Part of a small language model's weights: vocabulary 2048.
Each number is 128 + 24 x the weight over its row's rms, rounded and kept within 0 to 255. Layers, rows and columns count from 0. Numbers have three digits each. The size before them is the row's rms in percent of the matrix's.

# layer 6 MLP down, 64x256, rms 0.2, rows 22-63, columns 128-191
085:124138134118151167133128104154119108154131095130163116137121160163143102113154164124148126134129134143121133049108140105141140139136151119118120174105132126130099161101154134152071165117115099
092:146164117154163144097118120095121093135125139124140144151091172112117084187091159131125105154100138119085117134175149154158131126115121117128131121124114122109083113156116125163133143113174137
104:131082161093125132076114116131168087133097133107097099166125095142145078130096141147086116120129131105106150122107112138153138113047123114124148158153173096102084108113143131170131142140153103
105:103125163090112114134109138087156132138154091145190159116149142101201097175139139138136171123191103106111105103127114150103118098133116154157141123066139150157147100103154114120105108144070132
093:131129132207158126130127129132123122093143136121142081188131122120119107091092095120111135113124095131119108174108110163119139202125121093122106123119118136129143119120158132115140139138118114
098:175107169130169132135175156113162147098127126114141122136123118099135163117110165095141151144139132163125113170179171127109128133115132117126134097125166150089172144124117127114145138109150111
092:097102142119138147128148151142147046121099121119155147124134109103116137074143095105124160117112153125122117112115125112112145134132131161111109115130097109105145086150098131127124116155167105
092:094129132171113146108121151149163066150099131157135075126062119162130125154115104134133117068131158124128138101160118149138147122121115117145113095136127143076082071141115133111116178119142129
098:112146099135133130123059094157107056121150100161130070076138142103150149124117092149083076088133180114176113143109109125143148078169113128124138107124121158100206113120114132132142062189120124
098:168128149132100137169129127160127162125130096096145135133129127146111117132142156116116151139100157114107115157108160124174133118108112155123132112085057123106163127105158135149082125151134097
104:115141091165127145151122136125138118171151131102134114086079129118128128117130130122123131086076113136090107119098111111045108121127145131131099140133115084122114133087122105147093146087108126
104:110111112119125104111166128153114114136177103139127132145116124133141110114117102129154111135109121141113113125137087095090154095103099071092114082148169166112149158113104113068127142158103115
112:120130165146095128126155106127136120161144119112107202155066190120107154104128117110107167141112130100123090094112100114114142103141107148118132124140132086127130142119164143149127143169158153
112:139084135110138114109090148139144159130105103138129078135106081082112138132136129111118134123118075147156124155180117147143108133129100126140158083087096174111109094157110065102122080115192162
095:126172122076096082137132103115147142114143105177110119146144122129135154143144158096133103144114145112101114134124126145107119111178093151078118125109140146114129118113066084142111128075142106
090:142142116126147114124106119124103095128187092140113125122101139115144115136185131108160121127163164131153112142131143123096135052167112121108148104110149107119139093138116088140158135134122135
089:156094071130137115117114141139087130150138112114112189105108140102142099172133154107155109116142178156097112085143111148090097115109116134123115137124068162119136118125126105158143159072134096
094:137111147158129117127136151109114127128117107129103107130112140162141101120067151165156145133167097120143137101154108099189108126177131129109141134100121157127112114094148082126139144151145118
103:128122138145138134111141172164165134143130106104141119131152128140085105124140124097115135134127170117149111129114122103141101104104137141103041121114131105135160183156074092099094142128136124
106:110072152113142149130138145104145066119123137118062132110150134143119161145111106084139148126096121090127126124124101118168139113162124175130154146127155142156150136144138089195115121138154146
096:137113182168127113108157163138175116167104120131122120138117133145097146140129124136121137145134121087117134141111132141131119166120126147158144146143103131119104146170141135110110123122166141
100:129121129138130133161088133112109142125138064130168156101164133107162116143106155079106118107142143107166118136155149117095136114122135116123120147125139129120105142143136113129145148117112123
096:120135118137110134132137086140081106125167094117130121139137150110146183136143138116127129140079175136141090140103147134154115149164111135162189168115133146133111104120138133168097160137133164
114:093127138110129121134109134116155163145069154136124088140124110176127120130121152108142170091103109104097098098129183132138160145107088153125101119148151180081082088120121158120106148135145119
086:102141112154120121103125111131164169159121106137156178159153147123159123097135165130158074135093080112128113150153146126096112151117124144123148091128112124173100129136117097097144153111147087
102:152092106182147125138151132119110087139119085110145130094082134135127077127087110163132100118118142105119114132076125127136120156159118135125110098074102100128151133091129128186108144119145097
103:172123097105105156129104150153116115082117150102112119116093133139115104120084111134141125148111141124169108121141137122140083108162124176126116067100136111131131131137212140188137123104069122
115:108134155102143133157120141108124099125132142106152100117156146106090135175130142111153186116128128130121101140105157128142170184137109162145116129146103130108136128169127148145072143122164131
113:134119123128135129113123126137083122168130097145081138115104135107121141089111129132131129122127128108153132139120115137075118161133122128058160091123103113140127117142107083093151116105166146
098:115153190122133142113139140151066135118126120153120126108135151091073139134092184115136122119124147135152118089160114098101127141198175146160140100129148099153144132161109102092139142168143115
090:073133144165134107114127153110140150120091137104127100142134123096151121148137126134132138151095128119144115106170173148124149128109139165148163158099118129117103100104086105203127173100181092
104:150072124136108138099094138167160137116148085144125120140125100095101116135110142129145116136086137088158123084138152143113082090094111125164084106156116156149141097147142132096164146151103111
106:125080110160112124132162187103153112141077110131119106118097125169144131075098129107136140133104134115157108168148114118103141190093112112147124141126115118144104154135085138138112147135146094
089:126137120151145131116131135143111117121146133116135131107112108143088129139157128121088148107131108156142103136104094143131148149118155158119155140126143148116143121142099115124117105119135122
095:139163124105139143114106118130149121111138135119133142064136164132187121135137138155105165146088168153130127081115125105116154145153101135124118133137081124083126143117166132117109078143133136
105:148096113125135127099122133136152127115129141096130128163123122116102143099132112127132121156143106148149157123122137137122139077086143162114117161159115138163116142169131145157125154158131142
087:152130167131144163073146119070110105165155139155108097167103158118135107129107119122172103133104165107160120082112073089130141091120114087134130074120147075097088152161120110155127145148126154
104:129109098139160107131122111160117103131132109129118102109115137120113173118157124094150123123130147123102123068121147124171136120166114134109116135118122106077142095139200125129077167096170124
106:118127142127122155147136173154139138137094112145166145097145101127132171130115109115142152157132108108121100157124186118172117143169112112138148148143178128125151129131167171101122123111143111
100:072130114117091119113133106125068121122118132095126126047140136097142110140135084120151141115094109127172111127128093113104121134147097178150167128159155149119145091129133082098125164103121147
100:067137114144097135116099087114156157122179134120112120155122145114094107122112122166117151127110146120087083130116147113179110080122149136146126106124147137127121118103132151134119113167110118
099:103134130134133131168123134106104112129114171154132109149162161100111108140120143128111148163142134126150114114146144125150130111144159137157124180135151156082085138121108051104109125138132123